config = dict(
    n_kv_head=8,
    activation='swiglu',
    attn_scale=0.177,
    init='normal',
    init_std_o=0.0134,
    beta1=0.95,
    warmup_steps=0,
    decay_shape='linear',
    train_tokens=113400000,
)
Each number is 500 + 50 x the weight over its row's rms, rounded and kept within 0 to 999. Layers, rows and columns count from 0. Numbers have three digits each. The size before them is the row's rms in percent of the matrix's.

# gate: layer 2 MLP gate, 256x128, rms 0.296, rows 152-207, columns 32-63
# up: layer 2 MLP up, 256x128, rms 0.309, rows 152-207, columns 32-63
# down: layer 2 MLP down (transposed), 256x128, rms 0.202, rows 152-207, columns 32-63
gate152 104:533521514598561424571455543552484403567519405486478546519474479532507518464563504506439538559372
up152 103:475457508492530466564489438562410419537494427527435499482449504532544517484498452522515513500464
down152 106:509507565466414539439568429457481435558456526510452467585499573527460452497479488511492425487499
gate153 095:535552476425503591421533433494492460533530571397591457501466379423545580473490493523553481492471
up153 101:466479482434571515549417450636436451455472507508537469578503458469599592478400562510491453587440
down153 094:586448365563564534556593549519504595480559387540478496479524512572558583451491575509525413445473
gate154 099:525439469560472544511472504481448536555609406495493587532423485577475451485574447603463399534533
up154 098:482530489477570535474542471540519540447496534487555419524486532466479544415532595446537584476490
down154 099:563492565519512458549612487500509490402486517515524502536531544550525504463518463448360558604608
gate155 065:531544490429565545454530539450506466483474529520602507511458455503463543612473530486552491493570
up155 066:508502531525472556518492554491566541613494504440476434514480583615539457492571473441521460560504
down155 067:516569502441452522586504520438583550405505454511505557592539545489456464509485503515498426460451
gate156 101:541586464475535568544430575410537545539453495514520508495508492491506522586505440490560561591555
up156 103:426409521507432546418458468472449503505579462526446432532435559581530489611486423541496530532507
down156 099:530496586499578482502550541439467508554451438530472520572524497556582564541566536501552442537524
gate157 111:519515480553524530505489455416442556482551449491635545590442502534495447419463503547404540481490
up157 115:535510454382463446492526490548524536513449449468454458563538483568513545593509456517525481512475
down157 111:519518492474457562581495510544496550599555449558473480417544482467499580672504617516500520578565
gate158 097:466544568555497410475554558562488446420483497477489483507508556558468507414539382447508514561532
up158 111:469520535501559471500481459533529493465454413492499457552417544527411499564506435505509423458461
down158 098:495491545532508477590421421441516536516527487547456583556555387453518506524601440548536528438475
gate159 097:531488518568575411506525479459485473560478450491603554513438522494388446506502457544513518470513
up159 092:422557446405529543496557542454525458520462564471424488535388607549534478557499406513531491443539
down159 092:516478561525455527534477422545439539480484490570482518431443513546499549420510527551484550496564
gate160 104:528440557565428537483541487538541431459457519518589568494466429560515434495444560496474414499453
up160 095:501523481555417569552503451409494429442461521483542478479520456599536384452429441534514552474442
down160 104:518484430448552513496433512497416531499516497512501498398536453545502480491419581534575479548424
gate161 101:452539503567431534457579560467466550450560590499556419549516474500471585503453447573465408562516
up161 103:518480419522395500567469456498480506529503513495516625473471496520485468533577581459452562562497
down161 096:564544472492414489410478409507535390541480466474571577556458510500559424539444549538530484509421
gate162 102:571517420462497603548449500595493534544442593482523566475474483581512463453445473532493540464405
up162 105:525529498479411429473548460442498411514465524516479467377496480511558584561471471440566425440533
down162 108:545456467533427490532487468492516500429599525493556512491450535434441419442436487479491471587573
gate163 100:428468531471511440439452479452524446410546501452628509448530517462492379511474445486412568555530
up163 108:533445587450533525482497490459645468507502449530514628554566572433520522492436541486455470405571
down163 106:517531439480512552565559521489384477581576582474483553485488498560466554501533535463544440508491
gate164 093:519581557498543493454412634493528446501507571505483552574520478519542544442577507539608483519398
up164 107:485520431586561524485451434450590591513434445550481473470564554444509499628432539550485483536493
down164 097:552454503509482520639428480421516520500492540451473525491614396504486551544488444524585549542579
gate165 105:519465505513449451525472407473550499528532481565486513555429475549591600542473409540421496523464
up165 101:551505444456515473473533453458537500565542409546485561502479552424498571479495511561540465469446
down165 113:437449530429472454587453427525374564475489552479522499428514517572557548482518537589459537416428
gate166 118:539375533453508476455391553456561519523544509413552436483370489438475538577515419417528483517416
up166 110:443614534537476525521578490506456505587465466564501418497599453534450519442514532509421439405521
down166 145:452602528516445508459462511532455445552513595457450458450541494531501462441520500507571469436468
gate167 089:551538475520444482528433538533532503551494543449535509460535485450464501495548576598462503549451
up167 096:548539424472469447515537590517537445488415483495521474440528538416538553486547554461493515460502
down167 100:511499550495506472482546514449589618456548504532498481464487496431573479431547423548515403526513
gate168 083:520531522538456508486471568359437579460479490525463460559542433524454540524483437463436524388464
up168 089:422497487589453520544463576410425542469475550434559641462612456517529571518469477474556572456587
down168 090:501550557562506553481634455419492540510542546489438456584566478448464476498408511540451557501546
gate169 098:514574528520438591431434487482586503468495491534604485400416556494519491533588539517482568411519
up169 102:522459545476473496492541587497521572547529474392547566396425490487429502483565488424555590444550
down169 098:444541540484574455456544467461469542482565504572478535505528516566514511472435538488409359576495
gate170 098:557578539487536477540483504452537536490512512439499554511498424541593515472451462438529473514488
up170 092:389486596463445472554552491549530452481514444409466449454455461472528516502530559498506427603485
down170 107:529421539532408518469443591548509488466430559447539468502536446501438390565561543555528455493464
gate171 117:474485535404403486528351534464458507498488535549563564439525499506529450372506506518469479490462
up171 112:404500493507580452526590496526571472402449479499422512561545574458476465577450526593450520539512
down171 102:460486464473542558519500530453554395478551453422519490513602416574562487563525514531548504562538
gate172 091:464475473548512469472631510459561593397423486494482546406524485402414434490392535574388456520488
up172 101:461419479451457557541610443464465526571456482461488506458577505438408535545434520461549528439558
down172 099:574398530445455515500364450514486532538510543467471620514518442546513448460560539481545422517439
gate173 108:510500518502482549457479500502467479453556581520515485496501469491507511465488431421529565510497
up173 109:476514466438526485489498547512469527488487487433465518550469500552490446459497508490558537461453
down173 108:588366504565588440493482473510512590463488503482570514467551553503440500517482570472498470447457
gate174 092:580366483512501533535428507483486471535414412529497512484564458470585552539466429570460472506503
up174 085:573447451544540439508423471581547475556439490487506585429574451506533604536448450566435462568520
down174 098:475448486436473537519537556471390473441472482378483498532506486513472564517541475534540522547450
gate175 095:552453491372517430516523439534507454488494414494444550441463437519468504508529537440510547491435
up175 097:502506542413458521439504470559548489561425444443513499448436497588544504439510498600489417414499
down175 096:579522574438531455463528473575558512625498457534455541452455496491420450443509537516511492533485
gate176 102:522475534467458484527485544532486512434589431450442634533497432532518477484511407497519500563526
up176 108:525471441396504514457487472527512497471428441516498497566448525478544423643490481516529420561524
down176 104:537468613487482495543493556524499529493472506571483569485431498411496460425517591413455597560463
gate177 099:613471553480523484521509469540594524421449534436556587416492539510515497547520510535434471494450
up177 093:449554539562438475520518554494462478461473517440476502447435466407450428545464500450622506483458
down177 095:451551535567541538538499541499499447435482524512459509570528557524593593464412472574485570517514
gate178 095:454566612445494553542563541537546410459532469506498424545480476447436476490567394499559491544475
up178 107:482493519539442510560505503478534555430468447499527480531521517427499480473492493496431468427443
down178 097:490503518480475447527536534481423564528473487435456588451501480526582510419435608510459498396503
gate179 095:445519434470488485458508564467529458508455516439475399488507513465520407436455449380523498493499
up179 099:476487474489583515546551546533572489543538488410552465496506466529457410452531461472527448501546
down179 106:498480478564500483462573483495506545384478536514556487533463564547472507462446493483474524565479
gate180 095:505445523480532440556477491458470601511508561568548604546443455499554431542487475481493520464487
up180 090:506571476542479599467509581536439442463518396421520482499530523467445503459493564606545456550522
down180 096:550579527417574516626504545528516521532502531502639472514471562484500465492523543495504532521522
gate181 093:559548467562435568452467456502543479519456484460452577450493496492459636422437507549451382525442
up181 099:454469514433401504464612464492579441526555412533563514532545430553625485569473516520581515477509
down181 104:466457575517493468533457577410567557534544514529461524529530438493558533473497549513427563494570
gate182 084:447554462521476559485456518452495434503507539530519481487410479545498468541397449550437512440562
up182 093:475388461490497463449559471516480530428568545461517490450526538487549539550604514489482502503531
down182 092:495436513449569478514521542529561604493563428528478580494471459421446500524500454613605480492496
gate183 101:458508491443495403462538542459511424499477532569484458546479537617564447526464506483511474492512
up183 105:561487493511474534455404448530574471419500562440529502492481497423372547547502476495494499446483
down183 097:479504479540479519541492459476616470506542460517524477582515470634521509618615534507607545438480
gate184 100:430590474512455442419523541460545479509485584586389516493471523504458596533433498490500410547475
up184 103:518491521482497444638570540523482431495509450519484477473480503497504487468505494517468566564432
down184 098:486434472555449496490443459473541497508513481455546483420492503433469500557478456470605518463472
gate185 102:417555459447453495486515587469592525483443385531489452631476487538538486470508471478548499409537
up185 103:563521608442533464536430445487435531546524408566521518430596504450527432557458503455586411510507
down185 088:495548514561555534515588525559467448528464445444513480438528463497533509466491513514494545555496
gate186 098:464547493481511471495397568549556519442524493502474523536438535574476467506458472473658471535511
up186 101:472446484582562369482467429508498468471524500552534521472411479500457521490480468506543521460491
down186 087:481541486422573463421501538570479526660450536474428493399526542485478463507470513515505508560528
gate187 106:441475554406508545477481428466474457491469471523452448528469452498483487476516505500601597443480
up187 107:483497461483465472491439644468438548481437527488395543532546451490453508420547475502451535574464
down187 103:539493458468403517473473614460518534443434515518472518523408528483413533449615446515510606484536
gate188 099:517444500538462685612539474504623449521540484438472501495509413474422545555485491537432571521439
up188 106:532555403480549507509579444397568523455432484551498612556503572476455408546366529492526514455529
down188 102:478456462367494583474484571497547499548540552487454530503555532427467574469410473558539574594499
gate189 103:490511439413414529559421552462310541470465463538491526613456538531492550484578466487544469494500
up189 113:449502466454520544426489501479467453466487514452451434557376543549622525607539429452469509453518
down189 099:551493468481519616433594515517470457527517469408447537498610530574484529510534492457475461439520
gate190 106:524518531550463386586429516490518489494511517480584556443606412485508541483499485538407499419477
up190 108:538472450470496473379529487493523454381433474503449544489476451504513512446522509522569421569497
down190 095:459464468505524498545591574515457516514452456541425512429527471501483456488505501548453558542545
gate191 106:514584551447554487432502552402626535440555627459568564455482525523508525515549522466522565473483
up191 109:464484432470485510480534501483476437446486405508512482440502501507445509375486477491454431635548
down191 105:515485561450496512544447531573508529513491532477477476471531559474576447549430515593582526434482
gate192 103:476609492477575400523516486522509609473483450508491624509548493507503521411473429604560546521473
up192 113:528507495566470580508481511462533480570436479429506453445521445462577544518542618524540536448589
down192 114:517472400401482556439512539498448529481430515435577459485436551498489429550423484512525490551422
gate193 120:492510461621465457442443453476596487585450567476512508463520383516489535473500416586529492572455
up193 109:565475517419509561448449576480487485477422511486581456641524492521497470414454617518440447466490
down193 122:414513587528575451532461479639482486547539486543557614531464535490484466556508482448543554398520
gate194 105:447487469510522605529505533507530541584496589508465476497608410552497529493538465505455415512483
up194 106:498508507531445642509476490463503502540513480563505515566507509502496548550532497541532512514544
down194 097:457546450492466506455506531425525467459496566443576429453566519491503414445465467501534500485480
gate195 103:528546539450475434423540477391572451572508502554489505477446600494594503569524488507493579474474
up195 101:500495574472472500516513489429515500554525546468449487524510553484558447530570556500476465550543
down195 104:466472532615488521580462580474496519471508554433466486567555506566504519460487499462445496494487
gate196 106:442487493537442520553425516515529481498502574479501502432507498467453553471500488416463611487477
up196 096:521471510500440523450463564500560564473566555616526536560462532583534580424525489544427498547482
down196 092:521541451516481560573507538524545402512477431468540568498521528482517527483494476525508475523568
gate197 097:479473498485455538583532523544525465443481489500446452530492497506510509517496384394543539611494
up197 095:453546557542593497524513498456513518547487421502518605483472485450451534527512603512381487463517
down197 114:533469510527493576573498480550434506454454453503486426491450494562492585528543406541577490548437
gate198 086:492457538439484503530497494460358437540400556459439512462457517461551547585431508482599517529514
up198 092:593613385480584506437548462590566485574595472454501532542512529431448467461574462456493497544436
down198 089:519494417474445503548513556554538455409420518453561608509558545497508556517499468378516468559579
gate199 117:483530514424481545442463520528605436501562554496475438504495448450596349444410431542551535421472
up199 127:452486540550495484496481539499501594627426492437511506424511437512497474505532476512449555514478
down199 117:518479498491518532525474538523433545447453555414404641474410524424481640408483491518455512504480
gate200 104:504535474553490483466444504550498521472446469528432558506459592407484436536523533553531508566459
up200 115:431505556586483462488521441472423524504528457449521502507527536500523428434509481456536482577539
down200 104:551482559475521493588536448527541458537541552516617587516424519560436439457486558504504470459497
gate201 100:563504505511461505462519447565389419548512476483487475462469443522528502501475479465427489557421
up201 095:504481494506566551512472533571518545486531550558432588532469452530508521368421516486474522531410
down201 094:463535537525490478437494517521470518499464507358527471410513530518477510478480505538427542503485
gate202 097:496544484518522477493580554458457530579438519498540533471520566611478481530545511501517481413415
up202 102:516525495521457502518629561448468492514390505480472554479490514562570474571511599507498546430462
down202 124:493543554568550496515498512515499501500562540568499512506476500431480548461476491550435476675596
gate203 099:476419551483474491473587527508507438480464481511515600510484467580558504493492506439392489535467
up203 100:521476492459474507476504501401521554485539498496573496511531566522454502516523511441535549545528
down203 107:425584466464447449390516438530495457520459533494572540466451471628433449413479449580554506428467
gate204 104:468623491438446537509513524514538400533547663494545609460516488450576615474527464459466506492470
up204 102:469490544381409504506510429504524527481521470532546586467452552475578496534558552493483516467618
down204 086:506550542570461560458526543551457505489533486467420504533563379476490514444478523503586427518470
gate205 100:457483485507511550432602424458511516557523532489499509494426559520453485497528557417439594469405
up205 105:473482439507487514492560467542589451498477493564611572486491561574481472513522534474521576493510
down205 110:454532357578542550453592464429454449435542509486479570583477539478491532502500471504444473583523
gate206 097:457537548475450512548497437497523541509478556500598556464499554464527564518441423480511539454485
up206 106:478496431494531496560454548480425543504420545453519511548541483508536466563418528487425615538545
down206 098:514521555447523553464513426501539492426562485423421467434524506540501505517492463557475491430400
gate207 093:514523459542393469449552484533403492540485444414488517488520549590532529560561470440494539435499
up207 097:420490536475542596519466525484496561447515634560478459546497455502451558574502533498398527577512
down207 102:452438470477477422534428501462538470426469413589489510481499447566480647466538533468576510486429